{
  "intermediate_size": 512,
  "max_grad_norm": 1.0,
  "final_lr_fraction": 0.0
}
Each number is 500 + 40 x the weight over the matrix's rms, rounded and kept within 0 to 999. Layers, rows and columns count from 0. Numbers have three digits each.

# layer 7 MLP down, 128x512, rms 0.125, rows 0-99, columns 256-319
588492500501472501495501501501547546501478500499490451501460501551539500500500500487523480478481493514534444500499552542500487533506500499501512395488489424464500429520502425513499479553587563
540502499499454501526501501481486571499503500501475650500474499527516500500500501528503483468478521535513448500502552496501553345523500500501426480515505524515501599509499486513501541605579516
549524498500551499509499500445508528499524498500481603500480500592445500501501500446491494488561443446560478499500463425501474567426498501499550519492418604492500455484500526486499521522427502
530489500501490500508499501598466508499494500499501481501468501457538499500501499488544443379486501545512437500500488504499426551458500500500497524514566441511500460377499435479500511460518513
508488500499443499492500499616497592499396499499533506500487499446407500500500499485465478492440547465466470500500485496500525558503500501500423485490459435463499495472500564523500426505456504
459455499499538500495499499490504467499468500500410500500505500439523500499499500498479497410522537434497585500500434520501584466404500503500509563492470503498499476435499411518502467430504346
431531500500534499506500499395506444500453500499566500500508501551504500499501499501496526511531560515506597501499490468500521432520500499499508581424492482462498425429500456515500580539442569
559529500499501501524501500470528487499511501501464513499464500464493499499502500496562424522495490564473522502502603454499535570592499499501478455489518505532501474496498440466500475545441460
591512499500511501522501499515482472500504499501561511499508500513519501500500500528475530524463452495462453499499609444501458444568500499500499536503463426447500484479500432464500407440649511
477478500499553499477499498493484463500486500500504439500492501515480501498499497461509462486445555507542439501499524534499539570504498503500493484508492512603497513644499460521501479499469552
472505500501557501525501500517500512501523502501494596500522501561519500501499499539567443469519558471430432499501516479500429465436500501501440506497540434465502514488499502447500570533498536
491537501499497500484499500504533487499508500499530493500436499548460498500502500373434465568562461518472524502500459528499561483515500499500517479472571494515501496502499494557500404445415495
432521500498552500518501501427500562498553498500484557499540497359538498500502502474520507521502521400462467500500446509500568450451499499500513517503393422503500506533499445551499489483545589
545479499499564499489500499477512460500451500500525488501478501562534500498499500500476510588544423531496462501501445522500359469557499501498517534532514444564498564466499575512501499452465533
503509500500476499483500500508496463500528500499511468499585499492534501500501500454506518473497511433445541499499457494500512513508500499499486526467547559528500528465501489427499471432583554
526484500500548500486499500475511464500547500500555554499464499470513499501499502519456440496528458533445527500501426553500460439447501499499501494494507513487500496464499552575500470474556540
439519501499439501511500499547579542501550502501496487499444500511497500499499498472461442578544519514456567500501518461499429515491499502501484507476561581488500501519499484544502503552556563
570530500499464501514501500504507498500477500501524471501551499503616499498500500424448530551459504477473512501501546507500544522579499499500529578509499414536500555526499510534500537454456540
574498501501548501529503499450523439500491500499498453501539501395592500501501499380447532476502409468504500500501602438499477382551501498499512534470458491531501463521500439544498553446446580
434538501499397499513500498502560480500518501500444530501476500536477501499500499571481462473539459471520437500500469532500480529492500501499541600509542568592498495536500461498501511537487548
469494499500546500524500500519516421500467500500545524500478501576438500501500500466453506471536492546512530500500497415501572411429500500500540385493501501480500512565500526473500475490469484
456485500500497500510502499495499525500458500500506529500521501573497499499500500481479492453475450486455605500500458540501450501548499501500520507461483466479500580528500497540500446506495487
502481500501503500517499500412505397501481500499590419498557500558419500501500500410512510499545487517508590501500582543499575316571501500499495557448467572498500548460500590468501427441532469
499494502500493501480500501485481509500456500501491516499559498488435499501500500484517568458483477548559490501500501580501402600497499500501475439473475530457500536478500531434500489521601546
511483499500538500489500499517481522501494500500436493500541501440456501500500500485419482496473554476502433500501441607500405525577501500500486608458467583444500398538500501598501462448548510
456518501500539503504503501497485434499515501499509506500467498546470498500502500508466527539524476531525491503502602630499575484541500499501444629534448525530503486441496477589499480446539535
348514500500462500496499500502489519498476499501504485499464500432461500501500501571497497461526514559509440501500491440500372564478501499500481496466452409525499490511500538397500508487523504
507485500500587500487501500496495503501493502501568456500521501533441501500499499555469493595495561570574576499500296538500494584517500501501560484501582469412501550511500528517500472507579584
517491500500493500506499501580523472500466500500423453500508499417491500500500500441529485390505532452454426499499581412501605460542500499500425486527466516548501513514501484549499371438487476
497460499499489500524498499502503519501423502501508506499518500508451502499498499495458506436523559488524458498501425486500527544494500502502486494518542474422499606550500467399502413582511426
391527500499469500514500500426504555499495500499511517499559500422484499500501499582505501573442526513542539501502428437498571548469498500499546564198484418508500473507500540540499497362391386
491502498500481500478500499549519420500552499501471584500568502502491500499499500557521527534454478504454482500500474474501566460469499501500488612545650519401499534483500487594500573521485510
526494500500577500498500500514510498499489500501426474501448500484507500500500500532484482511502544513541520500499470462500470446403500500500494554492463550554499421437501480571499576482543661
594491500500516500514500500515505467501498500500496434500571500567506501499500500512528458491551551507563566499500502559500514543448501499501487486541540555513501379538500443477500566486526578
524503500500533500499500499491489529501535502501496532499514501532460500500498499430523418527494504548476492499500490482500448466549500500501462538481497525451500533493500428420501584524527524
549500501501567501496500502522504431499446499500577566500471499588442499501500501474559504475431469511482541500499446442502484480575499500500519488470476547464500445538501397446499513472567495
365473499499387500476499501581482414500440501501485509499437500479412500499501500528475485480476483488589501498500431422501532512496499500501520449494538396480500547496501456445501438533553507
489518503501581500505500500537476545499496501498482554499546498482409498499502500532497473521542500500509507502500506555499485427523499500501509473496425544485501531491499613590500492465542497
486507499500592499524499500411514502500541500499501496500443501554463500500500500424459481527546453522479419499499431482500467540508499500500467418535460449553500417500499527465500538518435554
477495501498580498509499497460525418499542500499486444499515499533453500498503497509543519432515529513580464501500446551497500514484498502499461520485581605519499521478499522473500485537400548
497478500500466500482501499515440560500453500499487528499473500566527500500501499498497511476541447498574463501501550495499552524516499499500486461502528554478500490433499419495499530529435450
521507500500572500504499499467510560501473501501451576500561501472540501500498500468484510571550488470499526500501393499500521553515500501501469472536501499459499436590500526577501558388532508
482507500501501500528501501512474437500509500500451411502488501528537500500500502601435488550468455492520533499500475388501511513445501498500513417521519430491501474391502514478498484530506481
472541501501541499517499500409469423498487499499465430499452500484575500500500499521475523501515497516410469500498539537499562516554499500497521562502495446441500568459501512427500462489480555
556485502499471499508498500547521526501489502500512455498493499472479501499500500504499440485485473469410400499500504518500489528533501500501470449431459521450499524488499498497501461608534580
525461501501527501485500499402495538502485502499517594501481500471534501499499501495568459470513488552460527500500544504499505467406502499500517522522496451559500563521500565615501589577547508
439489500498511499490501498572481540500515500501546497501510500594445501499500498498495478564463482440548529499500452532499553434552498502500481433492535489476499519535499541460501430534503437
619465500502504501476500503505518465498503499499512516499471500550468498502501501482471510477490580442463436500499505601501551514615500498501529569560419451409501484476500511485499541535566388
456528500500545499526500499439514542500483500500539615500483501474466501501500500576575517340628516508515532499500551585500557500443501500498514505599489532520500551504501589555499459524515481
577504498500549500501500501564521509499464500501543498499516501477526501502499500468448518477452497493505570499500495560501501525559500500500467424546541467490500487519501542485500401407464507
513496499499486500542501499494506487500543499500497439501589500545441500499500500560521510558467460546427506500501490530501551486531501500500464381513487471470500552521499521456499479488578501
519496501501544500507501500556492491500502501500488503499507500517490500501501499482549505443495518518510489500501558465500532482627499500500510450516497465524501515413501440457500490501527475
510498501501441500525501501592485502500496500499480573500495500463497500501500501560555500475399488424484582499499582406501550496491501499500508448498535624459501542500500542333499475528552433
515516500499452500474500499469531439501508501501467392499523501479438501499500500481476480413552410513448516500501493541500505516384500500500485471528441479546500482431499432490501525539496526
523505500498504499499500498546491504499465500499566465501486499401482500498500499505499513499541487514459567500498533465499448439520499501498497536490500490567499549550500524487500436536516608
569546500499606498508498499514558548499494500500539511500520501398555500499499499542612520486480471461471507500499462490500478533465499501498555542541571521490499505448501565508500511433515605
517481500501503501500499501527504481501481500500560509499499500540588500500499500540440466521483511539396526500501488401500555448510500501500481569511373370538502481486501480518500507476443471
586456500499444500510500499525499467501496502499485502498537499585518501500500500533489548532544532518531539499500493460500515480453501501501518444485501415491501485532498564502501527467466429
505507499498480498490500497428504492500489501500507468500438500478491500498500497569554511513624495454460482499499508532499532492498498502500517553503466539473499489491499601631501476553518487
436526503501479502515500501526527533500542500500476563501478500538481499499500500499574473528466539468453502502500572544500483420427499501501512500538561527550500538509501485472501608515446405
548515500500543501534499501427498483499554501500480530501579500483550500500500499479499549531558566540527486499500506571500508525546499501501594490492458473463501473566501498451501444452607546
557484500501423500526500501556542603500514499499508519501531499480503500500500500508503480494403471457466494499498578475500611550478499500499500528499543518376501528615502458517499512555506504
583527500500473500522501500448512596500529501500515559500484500514502500500500499508528497543494432498501485500499516572500519633473500501500522523568487570536500462422500604461500493447543568
441540500499464500479499500525497492498504499500438535500511500494545499499500498473518561526444498489459439501499460552500466542501497501499469484496532589510499488538500430432500487409611339
522479501499460498484498499555514542499573499499490500500489499528561500498500500592442482512466496392506498500498503492500525564545500502499521522512483463491499428536500508501500494453521456
476522499501533501499502501531541499500506500501518468500458500447523501501500501480567461408480473545572482500501503453501474549456501499499494593510481546528500354477500430535499471569524518
470546501500477500526501499592484539500520500500537461501515500409537500499499500531476523471509524471577540501500486508500508558424501499499438504517506458576499576531500505507500504522508397
530542500500556499490498499521528560500489500499518438499459500482498500500500500454520520559568528530511492500499523465500513609512500501500562517527487507486499460511500467558501558481490485
436501500500538500503500500457502549500521500499525484500524499483495501500501500505518448478608509526539464499500626454499538530514501501500517577497592480467501467435499492513500382494490470
455501499498413499505501499502531463501511500501458492501409500511541501498498500527585434529439530477476482499499600483500449563486501502500442554490505541479500517492501489417500436536460533
529494499500570501482500502573530547499444499502555540498569500465369499501501500587523469539489429564492534500500439406502461544541498500501482496511546578520500561537499571516500609527555476
579532499499491499489501498447537487500547500501517532501495501594511501500500500573467426510544525535503539499501472499499498474537500500499517517517439468466499440544500527549500586470575479
474495501501533501486500501484505540499485500498525488501438500462542499500502500473590521540504520539459464502501467578498448486501500499500506487503458570458500471529499441601499541553546587
469479500500471501470501501464505430499522499501485431501518499588442500500500500497462469551548512482490634499500451496501560496524499500499485606516604537504500519506501480517498461504583529
479490500501472500489500500432499551501484501500535519500526501500575499501500500501452535470554414529462574502501537521500537512460501501502488543473506483526499572543498572546502528447511545
418481499500513500475500499579461430501497500501605499500515501538431501500499500469518485541467513400428495499500354473500438551450501500500481571480465429477500503444500428494500477527520479
452497499501481501505501501488529538500584500500526514500525500614504500502500502421503467498563434519531556498499469545501482447595501499501498505515495444430500519497501484568499445546461433
506498500500459500467500501495465571498451500500470478500498500519542499500500500564523557442576562443462564500500512510500525485503499500499502497480424475459500484452500511560500474491437398
500516500500513501515501501496517541500530500501494461500479501495473500501502500564483511473559511500495424500502473513501489446521499500501491472522452574527502447446499536362500485590553476
451511499499535500518500501542500474499536498501489508501544500494458500500500501453454484496554499501456501501500495589500497457574499499500523543493550439491501551452501432541499405486415530
507510501501523500521500501524470495498542501499528455499559499489585499501502499430494478528539494452415541500500426452499388508531498500499479490511421472495501487599500475477499468486454450
478465501501526500491501501570494542500522500500462545500642499552457500501500502468548511462453426536524543499499454488501522488618501499501504442536502560448500619566500492616499526461456609
564525499499450501533500501523525550498524500499447447500488500495481498499501501431536506488539572467456516502501544523498480461523500500501487571525556598377501536603497513449500523524421551
610498500500532500488500500485492612500505500499495456502580500513409500499500500486490544454454524477578610501500438476500527532454501499499491527507488562502501425487500506587499490441514609
534507499499561501493501500464475522500509499501471535501438500544504499500501501477523553489491567471495518502502443474500509489563500499500475505527451501455501491471500467505499537488529449
420526499500485501473499503454501436499529499500541500500411499522489498501500503628504489471568588508486528501501497527500480385465500498502528457542480516505500357505499508536500517480430489
495511500500502499529500499591504505500496499499526591501538500456470500500500501504510510479537506454548552500498544481500498520429502498498469518513532549452500472561501520517499533523568539
547454499501514501481500500482489537501514501501520489500440500503506502500499501527480480533514574507461470498500516468501492507489501499500554539520395450455500443534501530516500472550480511
487503499500479500490499501430504557500511499500502451499454499498558500501500502614477462552405502463528422500500428452501434567489500499501496529499461486560501466527500456476500589460570404
519497499500429500486499500435526469500474501499495634501517501464527500499500499462517473561488499551471440500501527462499554542549499501500439526523495538475500499514499425525501526506516589
452485500501537500499500502449470418500499500500425502500416499484546500502500500426514485568478583505540460499499577521501512509528499500500472534470548546500500477570501455572500546447567561
529498499501469500490501501416499581500503500502471456501555502451493500502499501548566436433588391502493513500502588503500423568503500500501426527499490543512500419571501490524500463479517661
529504499500468499504500498462492539501512500501397526500496500461628501500498500423518562488515499527496412498499561507501464483475502501499453492455533514475499499496501458521500443517526559
535513500502490502507501501524513595501497501501499509500530500517468500502500501452537541514530490475434531500500577443501592486442500499501477501477473451428501441441500522559500503546409516
578515501500525499515500499498482440500522501499554399500513500445538500499500500461524496484467558516521472501499414474500612501539501500499480567537479625532499450497500495486501409432483526
437505499500505499500500498460538387498552499498554489500446500539466499499501500473529500526471513522475577501500583541499513421484500500499466468447480523509499481467499546420500433498583533
544488501501502501504500501492470573501481499501466538499447499474526500500500500528471517499614511535510462500500453540501465475505500500501506498448557514482500441551500503510501566558423465
565471501500481501512500501485495545500501500501568542498513499586570500501500500477530535534515457532428512500500523524500517465436499500501544469494483442454501507506499570516501595439461549
579482500500487499487499499549525449501477501500518551499472501537510501500500499467523563465436487492600497500500523504499565484580500500499454516534490482473500504511500444540500492553531493
575500501499570500507499499490541556501486500501491489499542500580473501499499500387507547578503458547533492500501510466500494542435499501500517514471432445595499475408500461537501499415478496